Each number is 128 + 32 x the weight over its row's rms, rounded and kept within 0 to 255. Layers, rows and columns count from 0. Numbers have three digits each. The size before them is the row's rms in percent of the matrix's.

# layer 5 MLP down (transposed), 320x128, rms 0.0926, rows 252-285, columns 64-127
093:086141119158106121084098111143150147074166125202092209175140176176158143090122092089149159123137146146154140161132115077095148129046110105151086088177079110162124136098165155170112122158114101
100:145116105095123086116092139077147178129107087093116109110107165107140119149104167132091096094088049115155182109111119112155138187171156078148115140076177132147148105152103128170123110154219124
094:120123057158140077083089162064113161117128132154122068170133112107137128083100111136145093109063106163147193119115127090107137134169161135130115108057178106093096161108178112120129133075114123
110:097177097140088152171104077096116144146143178125104118125164109121114117101142125125142107141213096135117089125131117122096128101058104174135150109151129158171188170073157101091119153166163106
096:117154042093082086121146157085184139087149120148138191122125050165095125198164124107105158118072133109110153101095062135066204117138111088130183153144136173105130108137145106109157092121106109
104:167085163101126142175126095134158151086186128128155140148196091155076112106034089134137118106119155110178157088160166141134124082073132078136142115117099120069146112162116136102151089115085100
101:095168149072143075124143150091168179104097061116165100100142120127157125156119065137147181117131172146130155130112149134152102116133199140053125122128179091121124079126123139082166160098155124
097:127113126131129079085155187136133108146089092135113170157111163103181101170114167142077130179091128109143208118095063108160154160130124103083037111109138172136110087073171115137106141149148088
093:115085159171095093130142126089076133108160077180088154192103067106124072131153187133091074077067103146101089118151123163122109106109148173132134125089105178087147135145157046139118146107164132
102:108128166125130097089150137125100145152142090107157124140195123090152140144100180193163096181137094134117145121120136121074154124179153157072094115105149132142062115124160116231078134083133106
108:094122072190098140107113093166080123174135110136078143149159110132128200090167182090154081099147154140152121107114122118150096125131157098139142144130105125106116140097067113134164149175155201
091:151142111115116115155134107150132081123155142075098080143120185095092135102172146123154155133138158125132142120102133130147089147164131184084105071089119080128069111122086124127166189167137104
096:127139115142081131150085095158137095157101125133137149098177100094076135116120174080165108084107146136036132154104112178129218121139152131086139188146106186154148137115129137111091107146115169
099:132121108127091141113126172184118133156171112064102096108155060171157108148173120126131060126135108145140124136161146125160082136118105111132161204099039120219161087149107135118105132152118113
097:120114101088167095165168180106149107126150091137113179093131098151213103155138114092096118154100107214104105079197130136192100095116114146118154136148092203143104100149145143089154092137171167
105:108126116153162121124221079097099181101109099167179158062168114154158136080157166166146139121128159157131125146136134156175184138165107152137074116120129081132126105183083125210052111133145127
105:132127144099202091154133109147182110088171089197093161056158103152116139136156127153144093104126111170077118162146176153112173099126093104126092134159092123097108178101099135173158167123090154
100:100167066119121136104135146127119069133109114101155083163072149094105108114161178151129110119144111154089152143119117118132087119080119112137122152110127148075084172098156100100146096153077133
094:134077114131116124174130155076161125173168161068148179162180145126100116111112043156160161070143191218139123161151126089155153162136114117094139136149109169137071082128131104143081187105117156
105:117158110200107156184123134162135105166153037103120160101136136143150119100104116143125104112205172158103125119120138131125093108106105130110156137127074145142181113100133166174141084129150149
095:128105080162119150197129162109182170135116112145160088095168147097161154167121147175170152161121120114157143094092135130108091160116136105141134139100124144105068119085106193107170154121169118
096:154140132129139120116103168175152118132109160131125095155098176131122120175153120121112102133145127117117135148099154132120058049191083122136185124082107162154092149084088133195167110133152102
094:107133140172100055102127113119150095106100142160157185129130165066153126071087133131134106114098094152125090149158108154192152078131105151089123164189126105124159132124100098153144104141089155
095:135099157133121119095042168123138113136104087129113171132102139199118093152107098089139109134169121162155110130068138135109145135175086166096116114139143167123134158061120091107143115073088078
098:165114149162142127094105172195219155131112157173133113114141100110129098112063118131074144092142124105142135124159170090124103100131139152173111097181137138175135091170098172140102094106099150
099:127147177154121174173086145188122124156139124139134146127112130108083070146072118195072096120163070127110124085127148131172172066169129157121139166179174124159149117138169142131164139158079114
100:124186091132092132080093136096127149162130120096164063096120127172132165151162095071153188064084136122120120133132146078162054160141092134136171148077081176137148070088157113075154120105129161
103:190115126144120111136114136172128110130150155129135181120165078176183113089125067136077130180143126101103159097149206152108156133090122172084085131102114158163123060156118144144129247082095135
105:146094185113057127159063107115119105119116090147155169175092119109150131107093162169174137130137079088099104104098105145147104094100182100169169155094117130120086118159106126131135146168129171
097:144117173111178129079160137085119104096134087152113133123100158099157174139148120184134171112179128124118080121194167115150122181127109151115138125143133115093081156111170122138172139093179059
103:134123132117119138146156110162155108145168151073154075071086119121117126135131126044118083132103153151133007134135104148063144121100134146114145122098186041097121082116188105103151134158119063
102:138080108123140132093135171074168144165074100184155146146130103156096151107131172073113145112124156110095095188151113151104102125128177122137099118123146147114105161117166114123191108105102097
096:110119163069151121153061069063069149141124097199116082123140119159158101173090104109087152081080112072152119123156140109080144178176120112156119052175162174150179129121110125152101137134085117
100:163119159090108105111209139085136114111145146156122098116098106062112118167130093063184110152157101179152187115160122110122119146065116155151098164166182171151132139110115087104122135097154150
# layer 5 MLP gate, 320x128, rms 0.238, rows 253-285, columns 64-127
099:115093150144087103152094094155067172069099099089147175092110189071075159190123128196194176109091176147160155154096154125120139133110131150112195173116040118170162115113143141160129143075135123
107:153169167158132063114102155154117109170168181105133157159134123114154152152074123131103093097166158088029088056162087134184086126153102128125085093091109159147082078145101097135135115165108139
106:115074106123119171121095134161191099136118135114173176122116133122152147175096172138146085136087111133162152058114075128145096138222153160092103102114080106074125091184097175157129140089134153
099:147168186145079175081116102153103184140130151168133097135119089150108112174117084119150174133138025108140113168125148140169167092052123148146050104081133130165085152135091138090135140153128129
101:127117128095124057149124146119159120181176108097156135126114153136115109109107095158181106116119124094112104119142086155140104122127117148194128123136138111130064134146101176093062094157093136
100:138071156158112151161150170151071127169085151095125131080130117173148098129151184073116128151094139101144164057153118134165129151165048158175097110158098128173129106106098150155163200155186128
100:138131174118160137091132106191104071182135124074179146053130068150095095131105124133088135145154117109116124120106135152119095135109155098169073087197158179116120125108153121056181145089146132
103:161140091109140178139118196110142105099122152124153133139097118126127115103089133156103145125141023091115173118055183138147110158074143182051107152145132094186144132124150182100060146098114121
103:187083117131085123110170117036146134131094101112117107167143136142171129134099147100106111139121169108107155136035135083101108105120127080139106177114133149122220140193101116127131154139119133
128:167141162029180125130151132093204113131123101156142105085110111119138037157083126178104162138087133137145086119161104079114140104128112116137107093111126153165136136126141169110090142062109053
102:117155171211116102141142143107126119122129161106126116117147130154095149127071086135073117083114147144105113132087120177080167115162125179124103132096161155137096112118129109140123085210117093
092:122141079140102120177100050138118120164124134127125140090105178125091139119206174149147136119126113144107154186181086137086103144093134122186162105132113062136148119097111093151150146125107127
098:124106118158132104151100163130070145097069175063093151193088120093109079138067127103126188127132142123116127113107165211144111127159115033128193098087134138091150118146195101118111132170105155
100:139115067114114099041119135193172211137166174072141176129061132136103156048108184109146192089138142118108131167135153125133096087078101141102172161120119093118140122148148107101115148121135090
101:063157145213108076117131155160175150133104134162120126119089160140132140157101122147100139178115129144126129127088165119046127135116164151178140119148170153094141143131184140112151169118123130
099:079111140144170176126139117066154105097159132140169117131192117141168119115125143116110123126138104043194075106072074160093081167120082139140114120176126047122143166128140155167116097101164140
104:114161195154122081100107146155117149136149149131089122145123164126091122128081119167085135136145149195138140087065174156088129166125140146112103075102127027088105183120089124093128122163139097
097:149111180144108154099142070115060112171098084120110080112151082118146132170137135089167119097192051153145170191136132069143138158136085130120151129132165093150135125128066076153080116094090114
113:157076159152190101112162096057114097075150178138145125125139107116084128141145150145123159072080138058182095139152145152103126133061099127125106111149140113150143175069129099095118146137156114
094:114158131130113167128128128094131143112128160103130122094092111130123139121113067083095163151129091135060086098129059100117210159133176134110107147126160066151166205108119105155167130091097108
102:111144155125158075101145145093172134151168158145139158094149089142105143103151096183121104209156145135099168117097120118143135180098144106057104164108141154133136076172140107140100157143093191
093:140097094117092140132122104142157191077168121103097191173150173093154073161104090167092166098107159156115137150167086151172129159109162160086091170106131145171093118157105088122168144128164068
095:097100114144113074154146213154101094114129130130170082110100107111117098136124171070077159082158199085140114113059128153097155164172110159104181136125168130135137099101174162145178153168124131
096:163121154131108124174125139113146060160155076138137120102140147155117139122155114172128163052081112148068156141148176120072109175163126098196131108145123138125092156166133153110111147141144184
102:086078132154150137130159173102127168108129110135100133069130180149137121100121127104150171080136177126138167052117050157168163112142098172121118167104176141104158151109108123138099146145115105
100:119128181106099121141148184146112103149157078079144178144131027128068124038137138151097088136141159116111065117119164159166172145141192199137126109114132178087111147178158164144172094138074126
100:097108188175125141115138031129109095078149140171131114115166112133109107138131147164162210100108121165058094106109197172080114139116064068102089153085187154133094137169122128135105122104061121
105:187150091090172106107074162150136134111112131140137137167179151127107108163158108082108121106142175134098137139180083118166160137114101080157086101104231126103142133104168121167173067094170124
097:096069135191117135168118154132184154155100135077161079067128102095117075179114161115086243171145109106155168131091142147118098144133119139090161164109106093124152124131139148110141128182158137
098:092114179149142129140119087159127124118069094162126123186166172162137124128118151095105103117124079115109120149090136029112145139115132114024114027136138149088108140172142180132164159229143105
099:169136131151104083111189123146135118107137209111160111112127087146086098142121149120141124146155145145122121145144127139143135072165207153116088130182116141132173168187135120127089106130150135
093:123174128116149109070090155105159159104073092174172159126114098114163072122110086151128109149088166123081099155123072120072101187128093060154113098139150143137169071098151099143126102138127140
104:093126194145127119089135115149115144144133143121201094122132150138104125138149046165158144079158133170120175199185070122110124092165173121166073109119202100181143178140126105151144127097130108
# layer 5 MLP up, 320x128, rms 0.251, rows 253-285, columns 64-127
105:171109118160045130154106145152088094142099090141127162130164158138134111183111116089163143140109095133091098139106169097050070039125151133107169145133125113110123159130113104127134090097129151
100:102125091133155129150109159134159087108098165069144103079062066185145153143128165136125139083126090078166129078125125116143115100103138173141136162134173158045121161165130188140181088112139162
107:132136134071149141078164144131099124138121089145107135125165126151107143107109111108103140165182069178091112166187117135125175117131133109089119171118186107142101165113094151106150069133130135
093:158112096112166134153121079116112132111141130115141162123165152130155113056158171166170098092133088140153087102135054149144138116133121086130107079151057134123120163126069182142022131080088074
106:152141098098120102142140070110166133173118064140071117140074128084147104083133092127138165137133113119118091091141123084092109099135097128088135133120168131108089144183140122144063109090097113
100:087152171152138201145149114101111102128159172113129108081124090128097193129227125165190133119102104107140144154068110139155150117096159154092093110102121125117113144138140159155171121079149150
098:161115103118072131126125104146119158125141132131152115121122079103119131063132087128121104096146139074154146160135113122129128149074140129140199098144128115034128143143140123087090106142169116
099:096197108154121164121118130129154128174055089115126103090105152145097091054111124151141141197108111154132144172138129109143132121142142104135048122154124166123131088099089172096127152149094085
099:101148196100134102084148177122154151183123090117141146054050183138103167104129154109074162115138138136088201108066104110149152081118121078075169143136097182096116149139100143089174131162167137
109:116117152150079060132143136028203154070135159060175130121122084120163104168117111130099158135104126154136171106130121135114152116131099112118080105135121126154118083121183145076117149087121145
092:145098104164151074143109115145121132116118124162128085135175122164139094174137160154162155135103146157150110138216113166124083103130154117113207084135129064143164209096166123148143110135123130
095:173170151085127137151123137110118091127165137150091097132084186053148143091122130116126157133187172115155134104099100123023103116097163111134181081150112108127107151151129158146072146134146187
103:134118127096137166097099133192102155158140102087174118136112125099147139167129110171093098069145117077162137104124131102096145166129125130118112117093137106112199121133115080115156067137198130
103:061096197115185102179106053106134100140143139131083105149144097183107186111161151091140121157117080156103115138205086125117117149138138168112121107184098125121130114144125132112100170110123197
107:199058134090127154105157134147045153166168169097108223099164122095119150159136109093102132136173078137156114152106170141147138097167106104106172115135163062132114125153072091152098099152122061
100:160154105085134141145126124142147134094079143194081113116102157137095110135115136153141206156119108094205118166130108069130139130099169156095125126152130142086130144118156115104173173045184160
103:115134164142156133111178133150187149071131101101099093133145131085111101123121116115136148150085127153091107142091128161143121116110092144048120124081111120089140166121070104094090133119120154
094:072108112113174096100157136117110122123076115173137091132148222099154075166114074114148120110085108144161123098149123131125167181112158096185161191139132112114159141122143144132098147166085173
107:117141120136073113174094111180156134136118089095135147105166183177171137138112117121169124176174188169131124143120112104170132137131148080088128186138079160137138105089148146186062114085133149
094:096211130173108165091127169136182130161154057127144081179108141155177093157120125125107117152108113160144144132160081128094125095110110096144117180114120165097081084131158153138132110089175152
094:044177086127128109143162168122096169095116148116093174060183157082126082184147191125124112155067120121128171118196165089133122181104094114187134100174141109163076148153168095105164119092071092
093:161131148116125128114104166098137137102160074136131098142136103112116109088144138128130063129183096111114134135076185130112084156143146111153167134126117075160159064204067185144081140164139088
097:192121087151128160040148125148173061128129151092114158069133046098120151134104189112164195169144113134175111129190066124120121125101187089112141128135108197175211058150131158114109115183103151
098:154129080133065086150120123114187087174099125119148173028132083136107146065138133136138111155132158141152123092141153068144154128150166156168119137057129134148103150124180120117133201094153102
101:029133150085146145126145135142026136147092117153113145124133080178151114109120111135126150174124140176131156130142106142140158107144159092155088132083073117042151124142141178114148151170174123
103:178174133159094136103134129199110125181147145144108098203166128060121160134144134163166197070146092166099127111139167154084133201125143144167075108116145115112122110119170143128099102120146113
106:107096139126082122114100055083160146085141198135108106126136115134143146134148112137156131161140107089090170120119130084112137103188137090155111096136180048141155109152151113075169119129124127
110:087095123177134172145151149162152114083158138097104110127102067169118128126108129116129097114146147129094076110094114163040152179148162204050139172167058159196109106176131175140150195147119128
096:099128111107097170141070142120153088150140152108176131072145159133125134126083138187133128154120119069080114110102103103067125212163171149122127105153146142084139144083126139106132119073124162
098:115088132162088188136144125109115162152165110196161213093140118194122150086195113157120167145064162129049095124113094150150189181167160118095176151136127141180117091151177131135092152102111154
099:163113134144113090146139121129123170117196186128106184129129102112109121081122130067168115113092118120133088127132208137143120088196130144163097138122148174177173098125127103082103121132196194
097:156148143117150146143144166138205170110152146118109078081058168091096132108134153121089162112122102152103128119111150051139066090180160104194153084119148155087170089104120126141118128129138090
102:119168161193044118166102118112147095131164178101070166132174138137119148153148182170161110137124104129129141119082149112137123099076077166181160139096155118118092110140153089174151219155113172